Each number is 128 + 24 x the weight over the matrix's rms, rounded and kept within 0 to 255. Layers, rows and columns count from 0. Numbers have three digits each.

# layer 4 MLP down, 96x512, rms 0.109, rows 0-95, columns 256-319
129107137118146126144129073094112077117124134084106123131145150124130157162140104114131147123111126132115157127158161142115161152104153075111111133146159148176141122142075133150148133164124129
093085084135136096074138097111102082137161151098141110131127129171112124132117154142151150085116112132081111126126113135154115146128153142147139102158108156102123075139157134139161132136130107
145146122090104136104100138116151137115128148136115114141120136141166153165136133180113127189131134156173145142145137134172190156128105088142107095082145148114141115154147135100115161094120101
149171130131153122138126117135120130110116120102149083124133153139131141138088098108101109145118123125125092110164101174119105130123101102142097113136130118133147131139146104157136112150123085
122127141157119161131097159122110131101128140161145149123154131152152122103144145132115127119118105109099105093147147139093116121131126112147109167141147128130138118156136132099118143145143123
184147100130135133173107167150162109103106103139138118139099137135120151132111087119151160104125098114123129122115166154102139095160114087079132113137129160147155127088147107133123120066102114
155123124116140140149132130116155142155088158139175133160123123126083167101154135143130112145129143170134135130111145107129112123161146116113124141149128107158114140095116129125085118182125132
119075121162122112124142136140113112083147118095135136095119115132129112136133152111140190122196098129116131078112168109083106151094109114150105093107127142142104108127133152114134166200147160
094114095129094172152150117112144155142144137183146147097119133129135092122143126147114144133117158120129133100109143102094116117133175149098088108127145145129164086132118118156086091176151153
105154125182104113153095113146154099128104157178090146138133098152123152137140124122150137104147171137164081165134143080107117080129120127113119156140145122094141118129069138150160113123140116
129121099139159124129171135110137118109125128124159157124147111126152091140127128146117112093125128104143146101094157128121151124098133120121151121132125126134150118128077128158125109066097110
140153116117108123131139124103125070108093080122171120134083096144106131156113159133127135140131090103119102140143105173119125135131133118155145088126151108109144112132163149186090152153148105
090097127127123106126115109149153121119137132104122098122142144125151136144133172124104124160155092112168154117142119145130125167105153084098115101123123147108098161147117121115126136122111108
125108147144109103150122114133104127124117131090157105133134145117126123113149126119130143186118142135143093114129157123158115133115140086140114117131119129121135142132149147118139169159134120
094137152130103115145157134149124108118134145127103096130127121103128148151151159130135127103139148119131135147147147149123125106107163100128149123115123109129116148115147136131085145151122129
156129127154128133138091146125116119133120100153096145143133134125108103142163127140114094113111132103144163089113130147158136088155150120108152102130127127124154148115138132102109132156115114
110121168141150187160146110148118161081113073130129154128119109139104130125102000074140095139138135086115129101117101168118165086161122093154140160016153043116167128120093162137106117146147120
134108125152134131098119163139097155138121154132105143128175124152128107123103129165149072110102116080084153108116166120117098134103097087129116161149118123141118118109124122123160164089153095
146138102178128077131128125133135139123107097112130111126089156123112096126102122143133111143109128119134115150110167108133122149110133116110128096124118130156117108116130158123087126145126122
093100142104178133127155086165095127136104111100152069120130099139137135163135132114121157126159081123105139123112136106099091132154116162132080126114128102109145134142138155166108112122195107
141109102119124154134156139146110114152133113179110128130126117134156110127162132144143166149103087084144139151119122133087151163093137089101081111104120146108106100160146118127156134129130137
105127126145100202150149148160149156147169122161144148104155160108122099128104117075140137084180106113111096075169133140122125118163134107127132133112127151127088112140129107130162137131125151
149126131096137125126106122133109100092153138153157158107141124072189131133114140171102116159117137179093094145175099104131144132111126120121136152123161119124120139107132141146136093141167123
123144097137092096165093135143093144051156193140113080124125121103074151102152190129130142126138048125154152163140089134117115136107129114131100131134088113101136127158116142059128159142130184
139122167113130136117154103120107157127129136145138135157106125148135123122154141132143088136149130092133153145128129160116117115112137115141111143119137087159146112057127100162119115132159131
129145124124121131133111142138126098108117149100147155146053130136140097102188144111133191130117103148094138151106161115131099100137140069079109088101106136141105129154130158145167100109114139
117135131152163104096102195125142142152109138165122156117153148118125149151101133129109105126131124108128131115163144104108139116128147136144134118108119111119123143128135087138120103137152119
157170117104127133104105126135106078159167152125127153142129151094148147144146121114147149132119111155103130177098130095119088147113119156086110081112155156147105113142139049144105139157119131
142110151123140186141161132136146137113132145133137162125173117132134160145122106133123079163151164118140103123165119142086126125122137134126185183120151117153132136139126169121120104235139126
152122121143123136125113116118097097137121107147136124157132090147116135100123129148165138146111153143111182149161139109152116129134119123143147119170153130127126123114108115118121125126134088
116139127119126127147101128133116128147116141109102159142183157113092126131113140165098097085117145105129161123147137134110160144102147116178123112116150099169106132127136177107103094154129152
107101148115132141113105127123124138119122110126140102133120123166118175174116096124098144145100142166069097140124118095187119156156085161144144152128125122117182130131131140129107115112122153
080115155066100128067123085132122111117132135148145159120144155136119138141118130157121141152108108180109119102116118156128138145122130091127145119106173113121127102122122177125122122103130129
124139187152103107131157132119129155103140131151108036159114058135148131117138106117113114128127120129086149187144117113163134115142137113125156139082137109117082158114145147137128131144158104
136126137099122097121112122097137132174119112139141169133098105155131149138169144148121175133111145149111138120159137110144119133131142155146122121114161121159105088107126121134121110123127093
082138169120107134112096157160118107144098127127124124128136122191105145116155101109134117122116112124122134147129120148123091132132117158119163111077160128136119150107126148159084103091142144
110182132138131124140106169134125163198186118142149131105107113129140110113124112162108111114118138136136112117137102148106165058122117103117136147099141121150158129114117140117124158137125115
123110137099144164118110150152176160120145116122134146107125147150172120139129090109141125149144168133131139076136143154100149105143108117145140138123167118139102121086139147142133132118157078
120170127095111118097133085142167092145146081105141135139086114156145156142135138094113161130137144175125105148118101113107104160114104135146091090120106133122131111207162139117139107113105100
112132084080112184105129097114068107113154117124146109063090115168100109166105143116117100097120135144133117113160111123117113138116167143131131131133166113115166098089146153102126128153104116
095126124123179134123142089105134158126100121097147158096173132188106164126138088135139090100122122108098128112084182116154128149143154099164148116121123116095125142156145143181126145140117080
125102128089151126087143123130108117144135131140149123119114102146134139080129124139120117115158089148150132099099117104118097186113134078115121124151133143116109142119134117098140158103126129
129101155149154117116096121138102117207099152149119133121156149041131111133122074150135090138123126121164096149085136140142144034102115130125141121148101103076139154148114110139125113099106125
102135120173150152120108118147135143147139126158132077115145154132129112152152142114141095150093118160150102104150151130118103119101161145145133157124109158157112111141090108130131096137099118
122110151123122136116097104099075143121124140111168179165088120118116124118127099147125127167126164125155123133109154112124150124141132146122122114120112132137156134096136093125166111154115115
118128178078122126157142133150127108186153124200127184158118147102132106157151150104154121132117110146130114138149165160091161125099160097129073077108121154144097092143132073130091119116151114
141060040152102116123103084105123119120177118133132173034093095113167105138084166102054134176121117132131113044137130127130133146093124111091158133148085123106130073127120141109155175132077120
141132081120095097123176139142126139136114140151129158100118142143155144123152115148123147144123134187124131126114162171144133148150125088168123173130111130165167125188106121161121116120150137
096098154140079148096112132164129158147091141120118127147099095126101154109116145135101096101118148143132107122109084116152110097142111081151136149128134153162122139120111151115124126189141147
127111118147134147107129131107143139141095109143111169082112112099101164129112174083141115169125105159120111101099172106158099132170124090093121141158133152112115198098143109114125156120104149
135120094167081120130125126148150099106170082123129141125107073142138124118108115125131158130147154118123180106178113112144136173147098105139121095152071111159139093096117122104126124148144132
159123112150147053124129164105132118144154099160177113120085121156113133123131133132118164114143122136152158166113152172119114086141130129110130110167129124138128134141157114126088134138149117
104150123132091146147190137144143139120110120133125106117147149146092118150129136123135136099136139139161066120132108111126137157167141174144110146139135117134148122146119140176146134106139134
130118150107133091117145124082139159148085095135140115133124139087128126146170081102170110106157112147129114140141127122131189131153134101107145080120167075134097137155121180157118133098137070
133098146130175110105173138134191150111138169126119092108119116152186082106157105130143113124166120067140115119176159091119124127148120114122119133131159131140143107133156137159144158113137104
148128129152146120141167093161168175151179167094138139124098063114140103115149127184131119139122156101132132125129145110085108114169142168123118150170137140115123155142152127144155080155149119
124098150131129109129121117084141135144127130107171113089161139110125130137095113088113086080121125150129131102160116108177180099172171103115132126134151127121140139118104147117149127107134112
146102142158123069136091136140122160143061125130154125140168142086105149095123115136137084092154106119123115151104127106150112088163102169076112118043142151145148105159138093112149180093124105
135152125138120116133140142153129107110122094170173116153146119158099091105150147135121109112116117106120109155102105106161116142093104121118117112124142123076113107100109132131157121163171112
090133133154144150115137112123162097101087167154148095149137093110134097135140158120116165109143110129129139118134102105114103103176132175126123153125144080118136095125154172182136126126126159
118108141158108109139131145145122178197129119097144166145162079126132167128118088109133122185110187136139130132120123125159133133164125157162160152136122157155130193128153122156153107133135159
131150139121128106133165119142134143085160128109173106081112151089122109114112120149133156149132157110162114146118106108117189133080096160112135085101136156176109131141098097105098118130120136
120090113099136133115140084105139106142108119119152094103127230096123104115135143213149121114134119098165157124083120142148111145100149179080094112131089129118135128139116118116099129160139174
154165127124118146182100141115156195153127097139153127141109125136095156108119112143133124147118139137139136158096153129131143145140110097178138120099144080110086119141128140124144144101134114
133069076122120115107177155136149142148160146151116135115131153144107191118131122120176106128153111108127147097155125115133134116114133142149126128134106158115123128156124109138192127100095124
140091136131160139125125121162144115103106133129098157126141129098113105156078108099130116138164085138117128135161111119141097156152140127124164125106123145106125123114130166128093118120152119
116139115166111113134126145163140110129121122110145112099158176122137128113149156157133114083156135108099124120084145139104136109165090174156149129147115138107130120115175176141144150140148112
128125178126119154154132143142128116110136116136143149154144134135135178136102129130113117132120131147089139191136136085105117153149156137122149106092121147123167136151093143118121128117174117
147130128130166122176126142173159128078184120127149137143104091123119142116106110121142126145132165100115076121194130102120146110096078137156121146124147147138153130132131106157106093143122121
121155130119128126117112141156117159117119102116124115092126138125128096111096147100122132133129151119126134128146099114146115142112153142138116129134089109097103120161122139140157124147124114
133163174119105160104176121133139143111113120130121099121108123098136106121131134172132130133102086154106142128164162106156149106151138119113096144115109098105139107124118098112136150130119161
148118116132103132135129153132106129102131112115148139161131097111104104109106129157143138076129104116150089162133151099146053116147115127082159129095134136142131106140100109138141121148140105
072131143148080116143126137135095182143113153119158120158152075144182141174129123110131158110148146077103114132136152122119122106120114105144152139128113084129200124147128145122138148114114113
123146123089107145108169097169151152128146155077089091135099166103109135133154136101136124114157115133147134122139111112132146118137161112136109104136113106157173112080153136124148109125152115
139144141132090116155119127085132146145137112078127108103150136101103133110117120100117105143161113121152156139163108145108098132126137158132164087118146141106157126099137130128127110125154098
133106112106112100136131138139162134112112132108109120139144148096121116146124167148135126096120151123111127157130150096110084123112150128118080120137124142161116128106110143096139076155093141
126141167139133151089087177161122124141128119141135104143096137145167157112142120115175156199140118160171117219127095115134142133127117102174105113075157155089146152120125134122126126143132125
129153127129096155088123117156113135160112127149144153141142148144143080133088164109120098150135165089159093156095100093140139128128177078137135163153097098124141123124139131132106108077148162
121127122143127111122110148154157150118138136119108163130129119136116124131115126128125138133149150101143121140094124130115184125184126147077127129141126138149089112140134132146119158141128153
081126138134133090141149119115123133140107164080124098124134131101117134124149137126117160111130112130138118138125105115090127088176152168122117101151145137126111102149098131107149130123126116
146122100080144126122081146132123104106153142134101118110119102095146109118168106139129149114122065109103084128149136117093163129136155140110142126160111085084117118169075144125120171117136098
151146164139074166079089152123103123149102079116126145111107149117141138137042122095105163127170100114133121118134112144099096143144098087129125149135107128112147149115138125120177160151130090
113117102132138115114121168132102165160168124126087127121162123127164163095101165125132146096121091108152127091132168116084155145165142140163166126167113125116089110146118118112122104113116115
089130138135158103123107155164143139159159149157143182133144154123149120158152130139130170113085079137082125105156142089128159125123129125123114153120129131143154143092121172122155135088149164
139110110090128132110145129119121127126079121103121117104105156112059117112130121119118142174114114166145143118094126135119119190102133166101100111128174119152090088094132145130090106154161124
095136116112112129102137106092151153132168117119092113127148139134158146108159131127113130124110130152110103093140106107093163105119131134170153174148104111150146137130143150097122146116115168
133109101094143121127114122139139152155148081097126110118115104144135115140162098128107087117065142141121165127100095120171138065103132145158137130116119158141128124111136114089142130161120089
164153060109087127144138096120165181213165077104123167139089103155095091134111141143109162145141166112134124184124147130222170124204088129139146109081144109126174138117127143131141102116140114
150143104162162121109156099102158123132185130105169104125145171151106112100095121121123117118116134097141118100114148146148125166117110092133134140197099124150163111152151140126108152144156151
151152139132114150093132129150114114102095131093160049132153113144110146085126112104159154156161098119135155111073087150130118117079121168170143124117123109108121119155143097143132138132146125
122125140104110080160111083098142171114133084116126104143115153136128149159103143096145131133108143084116119123180150103133124180116128160114125121141120095154152141139142136134138139111105130
101143111126139139143142142166130090101107133152120171139105077118118145105123125103151166088138195111122091148080126149104101126071177087104099120100134137139126133098091121136145093160147102
131163131114122118128149127139150092113122161146149137112128102151097120157116104132128130123121142111144143117162118140119159119140136137131131129121179128156115099127148121177157142121132159
109164076138064122172109117126124183099109132134160095148072111132119140176112128117121173119137118193130111172140114088099137122130126127171109092107116103142153121127148127118129106092153107
118121118152094117150146154158123150128103098103138141126147143130049120150137105117130113166117144131156162114145115156122165123090094153144180125138116163085115102148138113139127161129120114
132136119129126106137148139134166119126112110145126103123094127114072125123143162139113124190121136122124118127150108079164124118124087123112100109142130155156104142163106116166086112111083154